From a checkpoint of a small transformer trained on Wikipedia: vocabulary 12127, 8179 steps.
Each number is 500 + 25 x the weight over the matrix's rms, rounded and kept within 0 to 999. Layers, rows and columns count from 0. Numbers have three digits each.

# gate: layer 8 MLP gate, 256x96, rms 0.201, rows 168-253, columns 0-47
# up: layer 8 MLP up, 256x96, rms 0.202, rows 168-253, columns 0-47
# down: layer 8 MLP down (transposed), 256x96, rms 0.115, rows 168-252, columns 0-47
gate168:497520530476493474530493532491541522470555498528489495445513510505514512506511528448492477469487511506535514457506557484514481500485499533497485
up168:489454476498510524554507506533451476524514482513542491526486518483535501498505512476546503500507481467518487498507480490488487454454562500505497
down168:470489533473473501503496529499514482512509512475444502521447515498480470511467467482491511520502513487455501527528526577498487478531480469524469
gate169:510483503494550484528506464520476539509521481497514523499505519537453499484483474506498541545496508485534496521521449528509477515567500488483513
up169:480499499530458499510478495548520533519466534507510517535497505475492464516479513500500522475531477488467462491495489511528524504489529506506476
down169:491519508505530474483516465516487527474515484501494490502510487514513462494527416430511469476520515515508508517495507491510448517493506475502510
gate170:504519466505537466482474497450503493514490554501495513511531499462515522492514526544499515484485530495501483499471482505467527493499516498501431
up170:506534535447461467523506541528484543549535484530495522483522507475485482518531505481520506521485537498514493471481516500501450493506487506491468
down170:519503457523483510487507476525504521539526461509519521472537518521500530486498439492481498503509499488475502523509522510514506493488480499496531
gate171:472531507558506518506521466494504480469517513455522476518474504506484511479491535503530497451549498484510497549498514495482515530512511450493511
up171:480560517481519518471495516485529517535519502481531544517489494481467519504472507489525491514526492551482524511457463509486539489511509523474505
down171:491489513477486499527529541496490508520517497454524555502464499521509467492507517449513485455512501536520535502479533457520511501497510521491502
gate172:495544493505466459515467490473482464512494466461510502438463512505465542501504496517474547504529521507470499536529507522535488514542522473537502
up172:454491533505495509457521496553481481492484489529512545492500502494498467472476464477470522494502531495508518516496473497521511515477473499519455
down172:529491521526509526477495523475509512506498507491502474531532505490508483475456539466525469446464519557511482471478519505485477496469500534508475
gate173:490515537497539489453489516476519468490526500519511478490474458546497486426509490510496492483482453445542472526519505502542478474492519501497503
up173:489514532552483530525538485471517508511500530475468454470532517489540506530557511498523515511528495537512519520473490522472515467483510517517457
down173:518473486482497480465466513559505517497444522515493471473492523496505492506500533464468510496495524559501468460481527548534537494468460459493502
gate174:489536472508527496466460523522478498539492483474482491505546478533503487487476530547540507468543459492498479502508506496478529490522498521460506
up174:517536512498449506542469532482447483501540481488482497497471504496518482525499521507518504523477493523489473494488530506500454482541463465530512
down174:485490440534502508519474497494516530516511475490514515494547497545513517523460495507526482496489508484499528508498481475490511517515497484512497
gate175:502521515542499475484498491490512508508490460543519511492515473521454514467538492541495484513522488496479484505481486532556546443486494471533491
up175:469532498473444534473468498489520496501495484489485442501478484481482530500526508542515507503501488538468532518507495501559513492477554516505474
down175:506497505486471508513471485501542474489466535497469452506483566479522490502523524550523533457519501495444511529500530522524502506521521510440461
gate176:515511533469502490489529511504524483506501507526519512474492486482479555511509525516508505500526500517513482483518530493547507442508467531538521
up176:470494488500506462506542513525500493475491521518486465540516491490494505508543491545490537511478489502525497480483457495501516514504524471477476
down176:466502501493493511485459474487472516495524528482523485511502542487493451513468517479532505488478504533517501483498469497517502527490497515508544
gate177:505471526496496502474534483478490499475493477511502484499491447512482530485479530518500539527541541473497535499490471473445496465530509493478473
up177:504484490475520509488505483510481500507506480468502515473526497489459509503495532549524492493535487440475503489479502478496544463529506541498488
down177:519472450489532512513508490474499504495499489476523517545511498484546513495486555530469464532512487510522516556449489511483486512513490526501478
gate178:515497527518464498464495517526464503498521499494484449506511508491517467482472531489508462487483476502538502491518505514523480506528521561473529
up178:477470474501510427496550462492549482507545499474511506518506551497482498500520473511503486530493467476526499499509488531533491498497491486466470
down178:519503524494480510458489495470479524466497500483481475461495473545534537502450517523505466513508545512493534503520498527518543486521463529530504
gate179:478552482522511538522540470482492482484471507445529470519491464511457501458475503483517482485494507488477464510504540516498504447514507484510469
up179:518492502483495517495518460495537465497508522525521464465483481480514530476517509482582496523556555514478450505501493463479525511538517527511545
down179:470536478492512502485514473479462486509512465467549457478482503513487543493440504484489463508503509523499534496511537525533487510513533470473511
gate180:476541578526501475495515482494470507499500510556533452492489523507488542489476519497547552483470470507473495473520501530543488507529460549482501
up180:485528530497549505460427511518461489519531515489484470440529476561500479478485500516512505487486463555520501522546503528486470528529491504509457
down180:464497516485482470492492449511524498507492471479453542533485478482509506511470528511545464518536522458468510508523522492507503519479476532518465
gate181:475498519490508498521487512503523494441491518507514503530469489519478465502511508515476491476498518525485538538499546529464497474511509526479496
up181:509521448506530479492514479511538468457498515484472506467477507540493482501514468531494490505476482512473512513500537546481461487529486491475473
down181:509493499499511505510502516481501536556504460511514510497526472525522535486521532507495459499521486507532510506506468489539495473474501498498502
gate182:467505478535502454501461484451523490523520464529541501534467483521497511506445516486487522490502470535502493471512505459487474467493486510559500
up182:479462523485496510470481492509467488480461491496486509472475498465523490510469504505515517483520502541478517568487524459498526557494529483509511
down182:493475490538460531503457505519497490469508444524496528487495488446528508492510461496497463489467456472478525490486479494522482537520484486478512
gate183:504522538474477446500528507484552515550474519530552513528479488499491559465516495557452488520516516495535469488509483500506480496538479506518511
up183:517495513513512452510522494501470524494471532515502493506499490494507473485467481479507538492504463498494503512473517539532491512554511507544506
down183:538476494464565495474504472487469471525471490493495488475505538500520508547490562483478510467545514495499497499510531497491553519497505495507526
gate184:512462504460521507513484502522503514474538528505478468501529474535510450510563512553453527484489473494485486518502503491526499522474503459489442
up184:510520523554469542478504483498552493477529509533481473465539491520505533463500505475496512530452514446492494488478456472562520501562469495487514
down184:515525509521511491502499465559503515503548556453514523471501516463524529497471437539510478502506500502480521521517493476521520527505487460511545
gate185:501524482459529488480493512514491512440501468476501473523468515472519506495519513525477518479549511506514495513492543507538539496541490495516505
up185:503475491481538492494544464513493525460469465497476454503512499527495514430525492489524491456529531508567528471505503514524545514530489532499506
down185:509473464517505526473509470598489454495503485493514489454435490541468514505450497491464486492500472478480489520489492455542482445481523497471491
gate186:480518482506537504522523536458471518509533503498530472520509500483520484515497489519511507484479496470489526525499538518468443457503490472528507
up186:545495462492511497526462510524484516543463467506463458527507509501525502500462490510465525446484487526527496523497536479520542484519543489502514
down186:490489499478505484532489519519509528482505493463515508533512500505536502551522493514509504503457481470520536510447505499501513518511480495478496
gate187:504501495460462506486505488518499485497480520464544514486471501513504490523465521525544481527507493499447495483567476475554516521525525505478478
up187:483504505488522549501523521502503508495477473531476511516512509498515516491457494496481501516478469452524489522485461475523514517494492470465486
down187:499450502481529484509499523517489495495460462483502501496539499534497480541494524495553478524510503523479450511513493530495522484527500481481481
gate188:494524520528513472450487472445531518540491477503528483489510485500464525490470498499490534544497496457485509498487498499562462473522466526504510
up188:514514479506473515487550495510484508522476525510477484505516540502518474511448524501528516470529484516540463479509454516500506533520497482499513
down188:501505484538519546475500485475506532536494520463539539472516477491488512550494425496508498489466492467519469502489526531501466479534496499495513
gate189:440539530499521548493547519476500512482526510547553475477437488510523492481529532486483507476491525485507475473491473507555468461482533498540541
up189:513460489496529521504491501550563504457517452455444499468498504529504507461530496513473442485496495541517482489498520482515529492522486518504509
down189:539497490540500492486488498532531457502490511476491507528523486519501535506533553538489513527497442494511477532509518431519515482534451472493447
gate190:472511499492520521522464506481477511510499487504523451504492508513493465495478542510513488501471487542501503496497478502495476511527468499476515
up190:513507531529542511476516498526477533535529510492506504504514539524505533472487505464472460505495498548498531493474510502473463522497495530551538
down190:519542500471506490497467507513497509499538519502458445527526510487454521482441534494495510472509546496471530475508527490444488551531468519496521
gate191:510498514478485548510498460503478501529487466534517474474499475520525508473496518492475520487493484482473425531499474515521512476520541480502547
up191:499500516482496508514487503513499501518502482461526451488521510509506478458509481450515467496543491498480507472474479461501516494492535470543504
down191:526498469477485514497503478518512523541521443520469464502497452516469512506496466462538504525531501485536461530479531511525480544526509480460496
gate192:518509516471499488511502490487481531499526449480507506485471491494441494494512473548465500477485499533503484537472480503488502488550503518480515
up192:496454540489535500489503512490492483552471501445505511505525541477528497479499505547495554508514497456506514488512486516487531489451500526493520
down192:488530502501496489471494532486496522447497474457505502452501479500472522520469530477512498529542497532551533508492458474505460471497501521508489
gate193:477516525512493527503506534536480465529453490498529491510456513520515489504497536544529459476548508522516492500513516492492489494488516486532518
up193:471482503467522491488491451468461483467538546490500520511452454486453472474521506508513490500458486474503512484501545483501502499536460499528544
down193:509503494501490501480537497490488523439498483511528479528470515469494483505487523504498559536516501459525505452536503531480474478513514526479460
gate194:491522539506551488470515525559498451497508476523472497502460562498458510576481488501477488503521476482544518500528548493468505447486512484501487
up194:515548481486526478506484556503497496481473507500488510525485471469459533520472498519467528461513518502525469484458521516478491471493484443500484
down194:471528463557482510512485497466528514495540520482511489480477531525499491468504512544498535483539495531486491475488442509485508522532532537537506
gate195:431477514516501519489469452463532464523484475503486481468521466491507501514502517500480512515525501520537502469499478530520508473466527479526519
up195:495463471458495522475519470476587475469477495477476535489510489447545476477503490519519515484542482537516459474477491501489507513497497494492502
down195:495529502488500479538527482467498463455486432493464519543504490484452468498533492503508479511518503480477530505565507535491521506493493530520491
gate196:498533531461493516533514511512454519490490506526520460502497483462528474467514498517530508520523491472533502535514482472488513472520505513470501
up196:508490494544547515514521474486495525464467476529511526525491499519491521544515490478507481499509495516527500507498495496521522501516527533504444
down196:495486539451471537503485495498507467480525495509529492524512476529482504480496486487533479483509514470532547498529480485507520481447451514513538
gate197:453509541523528503509500491453490523491493505528516524490443530487499508498499508515513503493504523550475486510506522488444482542535494528495467
up197:464468480472495529479509503478516497525482460525504491535535468497468522506497511482554489486502511510518506493516459505539537496475526473518448
down197:500500502478532450500513505475488497486488545477502542461466513444482536480510487522545511503552516480491507477521529434462506501495560483525501
gate198:479463493484516525530554509486482508473514478477495491463507504477507472462460492505498510515487507488506509489509523475487492504473509475472500
up198:488515458533497462501471518480511505450511474509520502485524508462514520526503495468517546474502509485513487479558465536496496495569497474556520
down198:445465489459490502500520536465497510497484470536496443481487439498528525492501511485510525493519511436505521531528473511517479522464502474483471
gate199:487499503550534525486507426462501446506511487491497475528478504531521501475446492484473540474507473550481504547523509467456445493506534462529513
up199:452480535517513517485504538503452510529474473447495492529530531451440567488494502505509475499497503517453533577479503484510491526536513502515453
down199:494524526451523490536535474439508495489506533489450527522545459513486483539493565511500509504548521460525506490517562507511468536512452517467466
gate200:541453531506476514446486516488445520471514510484478469487477507529476485466449501527519521500502461545483485520489492505474511520473532483503498
up200:470507485466509505489490516467542503478470528487498478531521481473517475528533499451477478543477509528529538515471544500481475481475473488515485
down200:532488527501473529480529514531499534496495498484425496492516514533530528479465529490479483492512509521449471507484532554480516538510500518477464
gate201:513504526481524501526541479501496490531516537514519495465519516481503502461549536541516548509530522465502468491525479480508524479509496529515486
up201:480545551490484482525478482463478488488494493503502461518486514514479521452506489505484473542494504492503492559461484542517501482493489506496473
down201:524518509515506526497515480489505480514521491514513463471527500545508505517476499459518540525548494519498532473495479532528496485495468537526487
gate202:503495512453527470492503487508485486494541492522536474557511519487529541485524501512467507435452478528487438501499490506506483507489505559478499
up202:496521514474483480532502481521462514492541519540491514507508510506489552519508493508500556481488488495483489495460523489507506532516463496490525
down202:472461487520521480484512518511500542492479484526468499510502478497521489510512569504499485534532491486525517521507511498500506451496502488490482
gate203:476516504500490532502493484491461510488450506508541510463463493516553499469491527473497539482503502489500520468524470451494486538544527491478473
up203:516508484500506518545497518463469549479484490518512469499471456534516551504502495493482505500508494496509497473510486506441510485526460484503511
down203:495513520473534508491484473499505485482508506531482508511511505541488485467490547491501517473528504451486548513473464470498516497497538511485476
gate204:530475532496506491495489494490527534461456541498536491439505523512493490497505523479542442474500489511484515492482490527480522511524537471515496
up204:492516523501520539527474488521451479547515513470514471461491458468481483565442539509514497491529508521508505460495472491508505539498494481532451
down204:468538539495527484533493517499472532480491479516484503504479499463527508478474555494502533470537478498514511505476500489522487539488501525547452
gate205:465516487486531490473518509463478488454505499520559493473461511478469463472461579472542509549522443463483544530490512487473537474567492526464507
up205:514574499476498474471484506520536511530515520510508517514516484544474506516494487446478479545478499536506480512465500493519485529546467529491522
down205:498491514496473451523478495468500512456502506478505509447474489492488513497517477527505506529490517494499534548464456474510551534489463493483488
gate206:483491539481513528491474486549494539466502495521531485542512510495509498498471513500451503540508518501488502524544518488484496466505503521498511
up206:485480464527471524477500515512471506525487490504458512482503507503513481513544481492561526527523481480475465497472521479431503470507448467516490
down206:532520518511467523509487510507490504521452468512464495481506480458531483461575454533502564533527488497495496470546431485512509543536449498456496
gate207:516536481513518516488516485459472506507506508484507481516521494467499480526491492551465502430525515503524492487568495489541501517483505467503479
up207:512452518522539526517489502495528497472503515478464504479548504490513483467509471481468450482500485511504482495482506488480484479515490458510518
down207:510489539507493499516458485533473527481475470474533479451539492485526496491499546499508511505501538489498495516496474498471492517506488454492496
gate208:495489525463508545453513443514518535534536536543502496505516503525498453516527469531524545515493486486475513462490468486487465492527491464509515
up208:527510510475519523514526485472545567509513523483497510516530480517525487492460501497514468495487460520467502468514500501421498531513533440507469
down208:518505460522487502501507536515452484469463474505461502496496490466431509513460572462487497482540480512543487505542496484491528507502504560506509
gate209:519520481515488445519526504528496494461520501507503452469467501492469502517488526550462525480493534538537481527485485501504519493465520503541556
up209:543493512471462541480538469534519559512482520507482480502507523500493518470504504504452504496510512520525503491534514497501511508539495516515512
down209:535489483546523498531505513558499537464537523472522517495481485528516528501509476483520516527544520515495494496507510506536470484481507497517499
gate210:475515500445511501500509483524448529505511472538495478527491512463447520524444531486484478467533511482496518414479552527501502517517482471477514
up210:453473483501475518524448469455454498494455491493499495557477531524489513528490502497523515501542509503447478485524534515545501554510524485533482
down210:529502510468513489493492503494509524490509528524519486504422547509468513506511521538511435487533545508504500485517505535499497461527536487542554
gate211:502489525488518485486550501485518519512499512504516477530493549496488476476490446528526521517497537492494500522475509510508481493524486477475506
up211:494518489519508484500469499497465537500500496487524529471490527513481501509478477498523513541485519504503488483484530460500490498524493465468472
down211:486511501492494545497467488509499494456539485488473532506478463502494512514516626503485508470508476487527469488523491492490492509483514513491510
gate212:479460488487560484451488495506498486447494475508508501516523512507469466534514505505442479553456449489522495483539501509488504481446506476512514
up212:485460530470529476531473500521545481458461475536498507553526545493501522499497542504524494505495482474508489484525501475496469503547515473496487
down212:515492471540547514504506493544511474527557601498523467486499524456519526506448500519483531509517494465522501504489466509478479454492461467517484
gate213:494524478522484485490529490527520482487458533459500496499481521519506522510508520507513501481483492495507504471476477463518500555519536500489516
up213:513497521511482521530521466484493502520481515524506524458506485502497475455534503526499471519481504481508510508486481503492497479515500526516458
down213:458513523499461495500494506533507509526477480510539497534478524519486497512472456513515486471486466537516484486524476477512534537486554532502501
gate214:511540476515508520504489539543520468481474505479477458486467454554483480519472532513470533473497489467499537523515549507512506480505507472520537
up214:513512494523481515497462486500511484509481512471555514478496510510492513479560486503458505508511456493506501533480502466528471524461532489489503
down214:519483468519525503464520479513494472525505468470503538549493514526548532506559448476483532486505512489526488538527548486496487491518512503489538
gate215:505552492478513508532516496507467464473473463474503529505499534529497534509444538533470529500497500512514453499497481450495563458516565510467509
up215:522460539514478478504484507477528524534554513544512444475538472491460493556525507454532534494521475510494530494512485532491443464492461499479473
down215:508497504534524507453509477476526543505545484478537540462522501493554541513465451481514506526480497499542453470521464488495487520481440515524498
gate216:490474493480502492486481514469470474496533500515514455477518501496496502489439497519493467527496555525464523519514549448471474437541517494535514
up216:482526526522489476465496519490514532496464446531502512511482497449513509524475503498482521487482450511485524518501480540472517503507480508506470
down216:453521491491485496545478474553520468466494499479500506488462461498460505459497524512511464490447522462459506505475511472510459510507486466478533
gate217:516488521500514533522486547476506533516523489458530506496491524485456497470518505481495516489482490484495475504506533489462519466467534503503485
up217:454550517492465488518496470528465460509470519566499481522522479507539484501503453561491457543515524480530494491490491538495526465484494507519471
down217:543504490496491538516507461510516517476478448448456518465495510507531485456485502542501530473500490505481493498487483482483462518536501486485520
gate218:481505484484518546538538513477488534509550512536488533510483490487509483492455513509513501465462479514499478517492534473493466503487520484516468
up218:541500517510509505496529473510498447444482547476494500515492513475517547514483481495491511498494529475462503510479520498460483484489561499491477
down218:523550514533517562486534484508503518502504487494504468452486493531506515515538514465500481468481534522474495510506508471512509528480518482472493
gate219:520518523505501497528466501472505519509492514478497514510493488509461528486519441493499496499511491505517502469499507481527477505497486504480508
up219:473480487510506501495493480513522505480480513502485479517505489501507489499482528531501499515517518504512455516494510544514519459511507495485492
down219:528515509493484505527511513499486478525510463479482502497480505510455501512510405471494485483452490513508536495499494494481492543453510503523540
gate220:524506538517501505513557500487475534518466493506482498484493547540491494471476495441491513477522492471536474566535525471509548497479506463463508
up220:512518511478548500468515493451511537524494501472486521484537473503470476522488519492514490500493508495535518456501494484524520515541504476500465
down220:503497493489480490499517485487493532498494454538517520521501532471463499447490496503449490505475484517536533519489480477545508530467514474440480
gate221:485492524513586545516509474489520524545504486521499508461545504519538473482487496513507540472535529479505491498547518477499512458557538488507500
up221:525508525495509495509480452530505496454457513487477481481484533461513484424473525484470495502500478506515543490458462512505524505509506515491475
down221:465484477450519494498515488442504539472487477557471463507488524506511494509502519494535510505484538499496544497457508460525477517490487485493523
gate222:526536466517547455480501500492502544516518504495483525452490529528485504479524549513508520488544483502502479499520490504525494469531551464499457
up222:511501515495520478512553497511521525499502498465484521477507498502508467478514498501482466502509520531492492487516488548489510483492473518449490
down222:430525481497478538498541526483486448507478488477519441526496525449486505502497511547477539493487460525476483496513503491469542496493530486467526
gate223:522482471439532486533548496436527550501515477493569445495456491551541486496503499487476515490465501479456547476496505518475508481450500497480499
up223:514529512467471512536540520465527553531530534495545496523494520525557530515481496516475531487514479517503492566493531529525469496484487531541479
down223:486486492466520513509502439521505456537490491498516471502511490512516534469496560487514524471460463499511516516523461488480461511472513499540539
gate224:500487521519525507497501477529476533541477556519501518486525472510517516512538503512513488518539537492551510513510483502514483453471483521524500
up224:491488492538526467466511503517491532491519549524496514477540462495533501478526490498472521541509481554550537505539515508524475524496464497508507
down224:497477484513468501508501502519509520551494507506463553542503488478485527525530542482484510491485477504527513526493484510525505513477511515483513
gate225:466459496515542540467481475500467529483539488466509534537524492529508518507520503544555527477511540491433516496512500497468502462494524444471516
up225:469476506459502525599560510522477543551510495484519503504487483455488506475468515501481497510534471489511549517482531452466541482485486480524461
down225:504479521496536541471484476537462481524496440489485523491484527504518489533511463492531517445514481526475479507489496502521544522524567495549513
gate226:475499517528484496440516456521482489500502513446533489490531500542484508501510531513481506474524484505497518453493494463525526465491508545499460
up226:538513469453479494510467510522529509489498469506458498540481502495471478510500478529516458534487522478514464515501499493482503501495485497517539
down226:504515496481492486481482488464477528531540475499535473491523516485484513535519473495520513448505519482517516501492511478513474536500530519513515
gate227:473470542511496510462509483521485483497478524499498509481542472500460452523456522507514539529542504470498502466540506539543498488526501515480480
up227:529531485482512493531533518522509505470518481478517493499493473505496519492506449487531543547501489469474474502504512489524517503528465504445524
down227:501507502487450491491474479513503528553507475474498510499504485518507511507500447497502510531502508479508525494531520542505457487479470502504466
gate228:518492511493500534494534495501528501482534491490517491453494551492546513482549521480490509519466483487524488481494463506476499471492524504480488
up228:504494488488500492494496498540473523500490493501519508531469500499493494497532498541503514526481512473515517528438520489456500508464488506512449
down228:498520487522478494520505480528509520489488569511460536513513445489442513512472488502475497494505455515539512461493492484444495495492484515489497
gate229:494516485483484483543508511466507528488518459498484493490483483460506481484526534516493501519536478491518487500533477501540517483529558475507547
up229:513478454500467497477510495495496498493487512494519528513508513499589507526504525525477507512509468478493496503517492513528502512538461508527516
down229:532533445504513490516521503506506499503490524460464515491485512495531460489514552530513539515527476431546519499477489455550563485505473521531513
gate230:525527465486499477507454498479517477518530516491550473480506481470512511517511521495498491469468450553497468486486536512538567471510431514468535
up230:427503533475527447499505534490511521495500504513450537489485490477516533492516467513513517498461521521475521521543437461512418546489550485469510
down230:475505503505471512486453525550509481472476426511511551467492533466501488476524561480455560493529448468492525520489449459493463548461486511486462
gate231:492519518518525475439555477498494469512491470535437516480513497471474514480507495551482454451522518438470492479534480511452527492472440483496488
up231:503505496471484474562465543531470484526542510496524493510451481478487520504522529481538518499510454534510483500474543457487506507487486504529468
down231:514477506506505521433531507469511480513514503485550507484520497464462464525511518506477539501497478496493546496510532519490530500511517526479475
gate232:489491482507468487450565478487436501518456496492490509484516465578530531496509492453503502508496481467497477458521517480567551509520481467477502
up232:567538522498494502514464498504503503451536485546534486487489503497498451483493500532476492490443532530542523511507486484475447526505477470547479
down232:511492548527509471506493500486485484524472469514500482553532512497487493472457493552502513496506507511529499483524501512492443458525463468525466
gate233:506548494488487473518515531482487537486517500542520460467538540512553512483478524474521470482510520515509478470456524499536467487512493515455524
up233:507478503499518479520481474484480478485541505493463482508509453474528507495508530486525524496477512514481458446505531458574506468473506521490515
down233:521508507498539520500528485522517519474502472490455487529542537534509460545510516500470507510492508488480466506493553518499506563512494515486504
gate234:505524492490514518509487472472496548469519428527475493507473467503573486498498485495515510482527509477454474508498537503517535498524516517483498
up234:519510516487505491444492471477483530477490416491536503461474521432491500498515511528514499456472497512534504537474465508521488526475505511481481
down234:520506506495505497502540514523510495532535568472481499487508548538466517490482549474509519480490448506505499510499499447502510444525466502462492
gate235:521505489519497489513557539505496505516505461502548476467477473481502497472532488485490506495522502519513497485502527536516474487539477521488468
up235:520480530482521496491509484535512501512501508531457481483506558512514455513462491553467478490510491511525504509520520498563526448508481512503503
down235:539499523495533503543528509494486501501481540485551417513470475517479502460521562514485498510525511487528469490517512487510541493513544492499475
gate236:514531482509510489486537498497537523472478532523461454493512473529511495518492518533501535433515481480502430465492475511503488518510493532483477
up236:498507524498454495499518485516516505491470484505528462505518502488480507495498490462529483510500546502480507510503558473462505491492440436554441
down236:464456516483578504469483497509536476558492500479484510495485467484574527488522500466481517555551486503516525512492498500470501530460482472501488
gate237:477487552512480550443515471505465460507511476462487502496491474469478472513508461538524517506491490458517509478494549490451480496497499479484469
up237:519469533493575496482510481498469541524491477503515502479494471467522489508523461527508507503489512520499445486474496482493427517484490504497507
down237:530509511489513465533487524479500496499539500504488476488547461544496508467503550498486476530539508459520528537488495470490509517515481490537476
gate238:477502508508512497472479485484489516510518507528530492500538481496522424546513500487529477543513541511517458508518510455487488488504493503502471
up238:537539479507508474501515467505523483466506515461476472518497500445492472482507497504475498524495551520534514515512544459522559521549507483464479
down238:468511488497494524481494497517526533520513526497455501476462506524466519497504514482515491515464518508482468507521488459575508469512505485466517
gate239:485496498521510529490490531497480511530489462495509537486497488534469509491512495558496486520528484467539511507546483494504460554507454507476436
up239:481460464473540494487488520543493466505517501544506462494520488530532501509509508515508498460518494510466498498535487528474562462498531478490550
down239:487485493563489485512507539507498516524471468467501523461471500465495515492489471515484487518502478491517480492499500523523468552478498491476475
gate240:486483529462497533525493514494455502556488510485484488490521467511538492491546543497556521518508524483460478518502506470498540463542503462515513
up240:493491478494531499493476526515526503510516482502530488476497483477497513522468531481441461437447521492525471544496533500498502526513461511503488
down240:492528516535525454480496524522475491456492498523538553494462544477463504487491442478427511485482531454527485491489510455509488539525507450480513
gate241:472504497471515494505514521461458496497526458496531486521532490433499506524486508517453489445510508497523494472534480535495525482486528526525507
up241:524486492549486498504467485478472507465532537503495481492525492478490524492500485466547498504498504480520492514480482491493505480521484480514521
down241:506536509494522500533504534512488500490480493543557490481505491489494495529494497522470537471506525520496535458515504513482483555520470485485513
gate242:517506488467568482527513491527496481513497472557539502453540503536503480530511524519501517481480476459498481540482533458480521503498515497532510
up242:513535498496513514514495482483522475539503491520504493533488501549513524504485522464510559507539530492480518505486513492496482483548487517508512
down242:486498474530555528529519539484502498488502468499468505526531517475517441512449485491507502469497461537477517457483479510510526523488507524483482
gate243:485497543506517547547524487524457476466492515491505483505510533539506486537506510455442484488487535492466503517523500458513495495532500527499498
up243:483478506476507507481477528497416492470530487460520532501488497508523511480499498477489509520491505447504522411508486498508471486519496497493504
down243:497490554531514486544520518450514525524443553506516484524478512539516491533493478523480511488533535521509505525491509490489531512504495488505503
gate244:456497477526536499471527509510540510480539457487478499487513464520491508473466518521473473488496506528528536556524523581527495493515485522541507
up244:506537508512491532494475458514473504494509491517537471527472516518486481506473465496532521513498501507486508513534539538487482499479458470530534
down244:511495470466500555500495485512463531479511498542529550518459485488486549495464526491475432436521482517486498458524516521518519498490484507499524
gate245:459476526460494512499532481489489557525529531517540502484458510493492460452504495530492523519512467499473482476493530502511464500535532496468500
up245:543492467484501527477483499531493475513515462503446519509536510517493506498519503470536507488463491497487482485538521475475450480467474522515562
down245:519461522480508512505528511520482507495494442520460516525478511458502543519512525531470513506538507481496497460494497499499500521498506518501489
gate246:508519506505473496495525504494482455514489478517520466517493536517495501519487527514484505505529520496517512479521474552512545536484480489468478
up246:487496504492546508514485504535489548483494479471488474490508571455471504496523471494507493460518499493500555462538468481488464492501496532529492
down246:534491509492491451524507489545497447510486489503510459531476534482494505431519496465530504469491486526516496484497479466536499427496498443488522
gate247:507473513484478496477447496479544496530505547517538497517486452516519487449504510509517481501518497482496525497496503482489483490540547512520501
up247:517481546505492487488554517498483489525511508515505469529514510504458490498500484447499501495516505506511485556523496522494526490535508503458528
down247:478482457485506489477492502511484540525510499506489508511493478493477505504441491484496521494523559491505515528510522493521505546487474518508505
gate248:548489516498519488458525502512509501490488489501552507499538445533534463522565499470524531471504464456537556469493487477532537506501499486517504
up248:524527520455486478527503467480486536481537499456532525486464512556446505515447489507502503529506553501494458490514499514511474508489486556514519
down248:499493484485500464566505486537518460481494485458494499468483485495447472532472489490540480482512474501525486495481479501559498483551471470524506
gate249:521519511485528524480525462471484485467485524516485505441509493482551507489521507492487489430451480564507488506513514486487480484509528532518457
up249:494528458434469470488468533444531497467489484467535515507504504508457503514509491511493495517479458486484519528531504479506509522511526504441531
down249:525513531469511558526499536523466504490496494458509454461510465483472494460474482466511516505556477502491515487521530484503521539507538521502498
gate250:520472540527464521487485460448472562467466513478487516536461514510517515467504546488495516520477494496517519514517499510470487482522461464487437
up250:482463518489479471538462484500524490506523517460495518529500513490470477499526504469524528485512531531548535472441529451486515492529498538520514
down250:536501522548501538458466514523477470439500475509505479480487482444494480459497448474529463481487504451517501497511514504505504467515496513449545
gate251:510516513481551521528494489460494499526483490476508505452500464477540498448498532488468477470556544513482526516512514523537527514513499459488518
up251:562508495532486507502484504501501490514487492523524496473515499496516516495493473480537534493494504491497532510531507525533541487487497508506523
down251:519514487512509504458499547512488518513511488549467476522513486454526483577505495506519498486470523508500487519461512520503444583515492487483500
gate252:513510514467522507475496489511498499507499471501539497489469495470515514513468505485468552500456465526473461512503486499510481503507499516467457
up252:496484526500455509488488470510518497495497571475509455484505486528492527448499533512558530483509472518486532505495514500505518517493486504495473
down252:554513549449479493496482534488478512498503418500501521472505494509485490482503471428532469499493498529524494492527524513485500514474476533546488
gate253:485522535545495526505475467488504515454511462535488506495485481497489491493483507500524508469484480491473453526529523447529470501488505512519493
up253:490446477521482502527480474499496496446483486509529533519485500501512526490509470491549506568481515518535521541498508489466508481504494491484496